Part of a small language model's weights.
Size: width 160, 2 heads of 64, MLP 448 SwiGLU, vocabulary 3932, 4.54M parameters.
Architecture: rotary positions, no biases in attention or MLP.
Each number is 500 + 25 x the weight over the matrix's rms, rounded and kept within 0 to 999. Layers, rows and columns count from 0. Numbers have three digits each.

# k: layer 5 attention key, 128x160, rms 0.231, rows 120-127, columns 0-159
# q: layer 5 attention query, 128x160, rms 0.224, rows 121-127, columns 0-159
# v: layer 5 attention value, 128x160, rms 0.197, rows 64-76, columns 0-159
# o: layer 5 attention output (transposed), 128x160, rms 0.17, rows 64-75, columns 0-159
k120:519527526432527521519497509510483519478531517463480490508499487525498469517529491487556506473467496468522477504524514496587476518503486509529504507496480516472517478511466487500504513469544460495485505492511507493492488508513479563493532493566501511504504485482462483520534473488474482501488494503477526534473480481536522468531500464514513518488500491461512499463478508518504489520489480518452485515491511494464499481512470503475492498482485485525483499486494543488477474507589482
q121:474495444515446496492486498510506528468496490499504520508499541497502499498481560491500490490515472498515475505479528462488501494470530499459518471529501520515522519457494491494492488490513487519528523455492498496482520471523484524489508541480480461491504526471512525514522495526497508482509559489452476510532524475519517489549486481441545515503524521485481482479515465505556490526475511455455479509518546517538522457485509499486503500486482492519465500493475496504488514534449479
k121:499440507501535506496530521473492486483514462465503532516490416511474497502507508522500462508515505509521498541523507452520501494483533500513465555521490519453478523475513552509516492516479501488459528513519489473476484500474516444491481543490485490516490484496473440509452491509516479511521489525521479436490500487528509496477518497480469479507523486494499522518473482552486488494485506516502486537508505476469501468500497491506540499504495477500449492521518531518459486532504518
q122:502565523518518517497524516520522534531468538515513496472515493520483481473504484516487500492499491493497480556454507528512551488539522496476501492520507503520466520469523486520477480468470533544490493505511472494483505516504464550504537481529518503499513490518481532454503478513527499513518508527488519549521497506501521456565524481534495541536525486474489490510459485504528479478500521527543515471531512499512494521505485491489532502504445485498518510461465510485548513500488550
k122:500540543521485499506529525487550479518582481471484509499507474516501551499494497477452446511474478483530519501504454488501472533526491467503550490486514541507486524504474510475542535502491493465481476512478504478510466480500500492529515510468470524487484516473518506499517504455456546519506523485531495510537509493479482533498478516424481502500482525500506504480470523519488481519471500481499488520524534452497475488508473531525533483511517493520476497474506491474466492515489489
q123:504520539499471513483490522528533487453480521551518499501489524491476473469536479515499539471521499484484524505495511537516478508502486487464571534483493516472511501477517532507522531490548496493516461487485481485481543524506514534533469449521509508529514510480491515514501484503506484511523506492472496522520505489487502546511482502479502483539521488512469509503512503524477472437482528526506485498493562519518502544554431525476458491511454490477537496503488455499510493486542515
k123:531505535469472472489510471451492485519504496486492472507507494514497485519525498514450512474490493471500457513501462535475504491465486539510529492489537498499477467459468502483523492484479520483498542541506514515514446527520478487566493469506481522539489519495512486483491511494462528518518494481530494543522500477523477527476467538524507435549457502531514506477501502504515529520515494478456491510501486459508522503469487515505508501474498496482495476488493485522469487503482464
q124:484470475455475503493509521523484498498547470477483474465491548504524480518501522529501484421479468497447498494485420484463517511490509506455446487465509485566478503465476519513490511488517565533530512491504488525467495467463487494526516524525443521480512501513485507490540518452516483504487492510498463521448504513526478462533486509453494479475520543467522501469506492499495506485541495489487496577479504512500467526511516518529526477508494533521475550484524502482495524492528529
k124:487500477513459509495495498514533501476501480535498497466540513492487483480480495508464468477530510491471539496504521477467496452495473440502525491528496515477507529503451513501528528532548504490481491467480489491467496559486532478500482467515531463540493518514529479483514471492506487498522497552482500501490506474526511503463500476463488508475542513490479473488519490548464523508484468498504455530450508532524500509482486528510505455521518451472517478552493498479517484513509487
q125:485520488532468508510486487489510480488565507512511469522505461446502486493491470522491523536509532541527538481478542523491515482515504499460485488494509550503496510522467525501523498493502500483495521517488485482502479476524490508472514519468499535495493508517513460478519491524501480480491482488512505468529546556529491512506494488488462450531522516524520525517490454523482546532472467509487461474497469512524510515546498492511485518504522494481521512531534451506543479528534499
k125:503519521507526488487528488455501514510474521518519476533512520510470476501546502514482532493525453541441483455480496533530510522481468545497499458453504489496495507566509452493510500510501465492522498497514501529497545456480505486497529458531489486505504454475488491491514451508453485554496492515513547489502490503477541480500526525523519495515504486494487457502523524483491497502484515482508505502504503495477514471481529492505500491510463508540519510458473533468531509503458476
q126:555485514473476512509512460521501485490494547503493491498496531488524490510508484511504493500494536478507504551473486472491488517524513497506533499518503505490490538506497529521501478443513509500491506488498513510482526445483475529545494477525490496520493485506507493527527525508458513533547490490497497509490513502514511462466491478482518537481487493500480464520470478492504515512495521505464503520507536544495495496505532485463487517522500528495479515502517490508500517546505552
k126:504507488507524508538499510533522496459501512501475483458522454500491483494527554473482500499492513476542465499504461511455498518503480528499504519489504513493499527516497501504496528485506519500506516499506519510497529520505527489555518464524546528536458516507525536493512488481467491521508482508486504454528518502487509535498474503465523498486485517482467502545496489516493480517499510493542522485448486482495485483520491508508543484502480537488454509527520455483506507533508485
q127:479478471564516496472508507524494541498508503494554496485497519477510473495511484526494430432517504491545473480492490534517508521547458455529510535519508530531484536501497508502514469500483491489480508538519527520510483565481511557490504483491521492458531479495469522461526509494484464479473468546478499456522510484551486543513469492519503495470503490527509506490505509484489522481502468516479476518522507568488518509533488519492495514517485515545464496506500538497516489519505509
k127:496468496521508476484525489484504488475505508455480497517480492487532492523514491483511491505523529520482538498463484497536493484536491517515529454519537524480525510490499517507511487499464489498453472504474573493472516522503518510505482461501501535500509535536519503523472512489520449515514498513519550505463453502480534518543488475505525514481517506484537532543477517460499533499525534463518544468478493503482517528467477543557536509514446510496514459533500500491492487490477500
v64:480447455532505524509507492512484497473534495547468554473482478535475483480495509504512502549502483498470460511530486507513515518523488537517488491554523484511499478478471483504486477477544470465540503493511539518468507487542495495524507510498472517536505481515453485470529488525478498508479479541478522501492531485497501487507491526503563532492507526487502535441542489486516542486478506485491476480522525521512533518508520475527479552483514476461494530481483548518514502462488511
o64:480494518509531513507503497461557484524469535506480463495504527487498520496513499491538498489504505474515518457482514505585461461502519491519513515505488437533487452547492490514478530523482512498526484501496499489436494490468442514482476477481497506528527446478516479534470487485483531496457475492477496530466525486487464540503485520508505490508493539495473475520493473478492534518472477491506521509492492480522502521452512504460489507512519499490560511447489510512510489496492461
v65:530483471499508498521522515478522492451432479469508488489438491517461478442492508497502505513494479494484548506540510510551506533490483529510499466507532484479449503498458475450487533488511504487505451475514525497487529508474512442531488502509502510512517468517475483484506514511525494518500487522437504520506514528471516488502520530534491513508498483507520491486476484483496543498491473530463506495466541494505472529517467516511500522502470493513536529490511510498466480472501494
o65:510521511494518528462484491490512516479471485508533471448518536475521518469488490528477513481505522503485489493493531471514507489520453480499520537483469476471464468534538501489512523483505561467511492516507516495476489499534497515491534535522508496515471489485540553515543517482498502509507515487487491554533487487535510507495484552498533486497488528505455526513481477478524470511490473491506537525511499515512564495526509471502508529491513486527522511519508522506547522519494563
v66:464515521493531507526523516484532503490516523531505537483516449544497517470512481515526518525526496488493497544544492500480431480498481470510484522523502470471534486514514513480504485497482466512505471480515470469524502490511494526509485474458501510485505530504484533486488465494465491507487467461450516471522544497526491480499493528465498497491471509504497484481510515496500461474498509485518497500509444503486583515467486510498520521534527487492458492481497469482478509491476514
o66:522489509512510442504523505512484469508524493532535492526471467551493519461502496507538531513499509514515496502473534476534488482493513496514556516532526477523507483460482500506474445509513480521489511490492472497553520496491527503514490469546514516460511478511477510548499485463496483458462469515522501498497533531529495493468484519510493499478512495482488519505483509496483475457521520513459496475489507466526488503521489502476503502522486512514548496475491495488502488523538516
v67:510462514479496503516498486480500494488509480494462468520502472515485510515533500559475453487515538480517474514512484497511482534482522465497509501502504521468542481494481510470530506467503515493484564454531497519511522511472488477497486502501451458472495536465528550515546507466468493501496521517533523502516472518518474510478509464456525529510505479478530484510462494526499564462542473470473484487562479477494497502523497474533436506490512485492475497493472499535475477486472502
o67:483485511528535512546450492483465511470566468528473525503471474492488501509495512462477494525468512504460499506517466514549493499490494544520494475508488503508511496512504474496490512496453464470467543527490481496469516470480469502505512518517477509483496527543521510534509471491474491504527499515496534481478519520493511477498553511528517519516524490486447527485494525473498499523542464498492497514508529454527519468471522504492528486512521457522463511498522510488510531467524472
v68:541493453467551515497479511491512475469504494465531493505456557463491513487506480503513516495464525550474506496517510502502502524483509436510476503508492523530530545521536503493514510449536510490520488534515488488519513495466525441479480531488497492489545480500507466487463499482498489518486500524495543465505446478528514483489496461468510509503499503503489509519514495501475499490517468507521492503470515483456517472511545471522472491483495488511519498491519537510495498516522462
o68:465514450484514541481512485485474531493489455474494457501510525545503515474480493523517456551536501491492517500487475541486522473504502479516501468492481489500488441485524490513485511517489508492497488505483533467474459468505514506509474502508486470497465466499496512502488483506512506515537517490511515484508496492549497399489521494518492463520515515484489511482488472483474511475522482487517501496531543543472542479517486524484499508497526489501519477465513474528484480459457502
v69:494506484509499503510549498520513541482535476461515511493544512491507481509535500512512518488471541488491512519505517505462471469506506511505445505505485477512499517462514484505484493535482483515504493499519531529477509494485490505498510520464499492499503498504532503494557522534511508536496521477511477515493528469494528514527532511515495458520519487532492505511519507498492517498477506503521508442531504514549522465435494486519508504496516497504466536476514521493485494492464489
o69:503514510493474472501560495512507484497492522487515487498490489496521525539462513480532502505463520482487492519535482494527495502506475552504500510461478457497520547514474498496494468547503482501479515526523518505566521492533481487542497533516492455520472520494503462511532486526532496506502508453471511527520503500461501510548480519504491480475500487481487490526466496515514502498499484472522473492522479507480533562528483503487506483513497500516493495510517482479533488483504513
v70:519490476504480535533483474514488533478524548466478509514481515488503493504502489520503508484469477477453487517536532483489529532511494523498493478468514468508571483497515457524487410525494456457495492454488502485521535484490468553494510468549535495468504517467512505468509481489523458538536495487475486527490499502503530482514517493499511555496520517489521515468502490507511530476454499524459518472465499477480452491475492449499449507535498451492523465517520512541487454497526491
o70:516521498457471510493512482454464493487507523496489507478536487466509490484503477487535516513465492473480506446483537459512503463507509508458480518478515479469551489527512491456480497495448517520450509514496458477522510505482516511475483491531501509474496449492517517519470461546541504491517480542497554501499467520495515504501462496495495534501497497495483491475467499520483489470527459479499474547521513449460472464485522505493522538517432510470497492465485484556495500553460510
v71:531476502533524523494442532532495534480495538497506518536446492467503498520513504511496490514483500540517444512483527532492504555499498516488530538502508541525454498487549530487531498497512482484498497460506488511510518468490473438445513495518525487509508519521475546500494488452499475484483502509522499513488497498480452499481513495510509480502502480510522472519474496521487492469534497490489490470489517488489534470521467503506491443513480466504514505515563507507494468493533481
o71:456523516495522497499490509511447541523508485487497489490544504507503494520528476504468503451495458528447501482469470516498523468467517503505471512505498509494520496480481513498493497542527542508487555479495537517478514521495500489468504525511492491477514466547490486525496511522507492476515494518503463478461517517489487497483523478516506508515548496532475538496466502521494521499519500422496466508522497486518522439523497503521505460495474538512456517468506513537508545475485483
v72:483508499542457489559532488497506492528489521537496530493510484528500523563480484509479481518499506482483482463499486502561505458525526523521487454506504495470492472504491475536476528510512509495496494507501498495525529527521500548535500470499491484530496491470525496510524462492475493507556478490525440493481512486502548485490511502511497501495511505487473480501528496462510512523487492523472472494519507523485461542480509472485496499498486462522491555511477479502474496477445578
o72:507484485546468523508537546458513510450520513486537513490499523484516482470511484519533524482493511516490505502491508458537473533513524492502495516455517500522525503489539477530463506498537472472505513501475476521494472494465475523491530474534493538452529508493466495487537485511467461489510479488495492501524471491456516523500466490517514509504453503523507482525514494488521497543459498499515558484493528500505472527463483502490496559484475471479455485530490475478519466502519499
v73:502482479468532544469514497518520542484489461456520484523475484522519510494509488501526513535489475540531452493503497509486511522448495488482514493481491487526482559506469448483516484513497500472514464504508459490556484511491530534467505527498478554485516508549481536505488488496491525494489538503493517484492490497533507516542491464560532482500514493548462489521488502531466474531498538503477523466508496509469537502493473476525499496531505513483505508474500543492470527510501475
o73:493539503433495429496539492513450500524522485481507485498499485511516523489507496476509483485485480494491518516520497512481521470531480480524477530490474462589486469473531492548500522481484536475473497486535491499493506475528508505494524500505523518492486498503498508495518493481536504435475523466529506493523508518483509521500485513494522469490510505439509485501496503492484495477514479492469534472512491510502561481476514532539517477492525535480506502479504526523517535506467451
v74:564538555510445496489483473524508469498496502493503522508494479520471486517489526489499482505479525516525492516453509537455475499514467498515509504512528541521499493477540491510558484519556500532506460447495523478516495483512508474462542474485482532525491497507471497543437485520496520487507507494525526501503491482519510497507493479476532447474544518497508457470521508504475441548493490475535478529485485511502512532508524544486464524505501522481488522484527499509502527525468510
o74:511479489470511438484497461555498479537536484507522501479461524482492505501521508542497506466496466502551483457540525531452505483488581515507492476512498488505509495492498505543526536481491523490519548451510485564518476521473475481479463475496481476507535506477512511512529503526511500549499483501547492459459502473467500491513544498506511481499534504526525499495513489478454518508478552490505514482501496524465534535507502508487509457485521529500452515508482497495528487529519486
v75:514500476511478488490532490473521482508511489489450450490539494490474492491485486506470499494556452485509493500495499505499498518500503503486500474524499471508507463519436513485471494505507522488481518480510473475460460507521476473541480517508487474517468521508477510493509534524497512517494504489529504538507493508527518482472474499490488497494480490500490504471511489531483501530484543539469545486519507478524487499506500510491489481485486507500477516493472510473498485473531510
o75:515495514491483502537465486495495494508539520519508554490514492522483491478561509479533505510521485506513523508504508490546492542483494499501504509522438479490522505521430492505482469459492496486455457491535494468512499505546482508468475470488504493514510508483501521512498503512482504498498503525498513486508484496517481536507522516502494519458467514497482477529495528527547512519516503517458505481469488524511508509492521462525505494496475502487520515488516495527483499474535507
v76:527487525480504473487506487522528525471502438472524440486485520505528513497501503491530511533511533475499525486513514529539541514482473484517529523470542459489490475532489516507503488501499542522503566493492471519476488501516479485502534541501489514520484497487508472504554532513459523485556499549543496507542523521491501501421487523501513496507520490508508471463478492504433468523529476455499529480500460463439508522540484535537475474487514473496508493459483504509463473474482508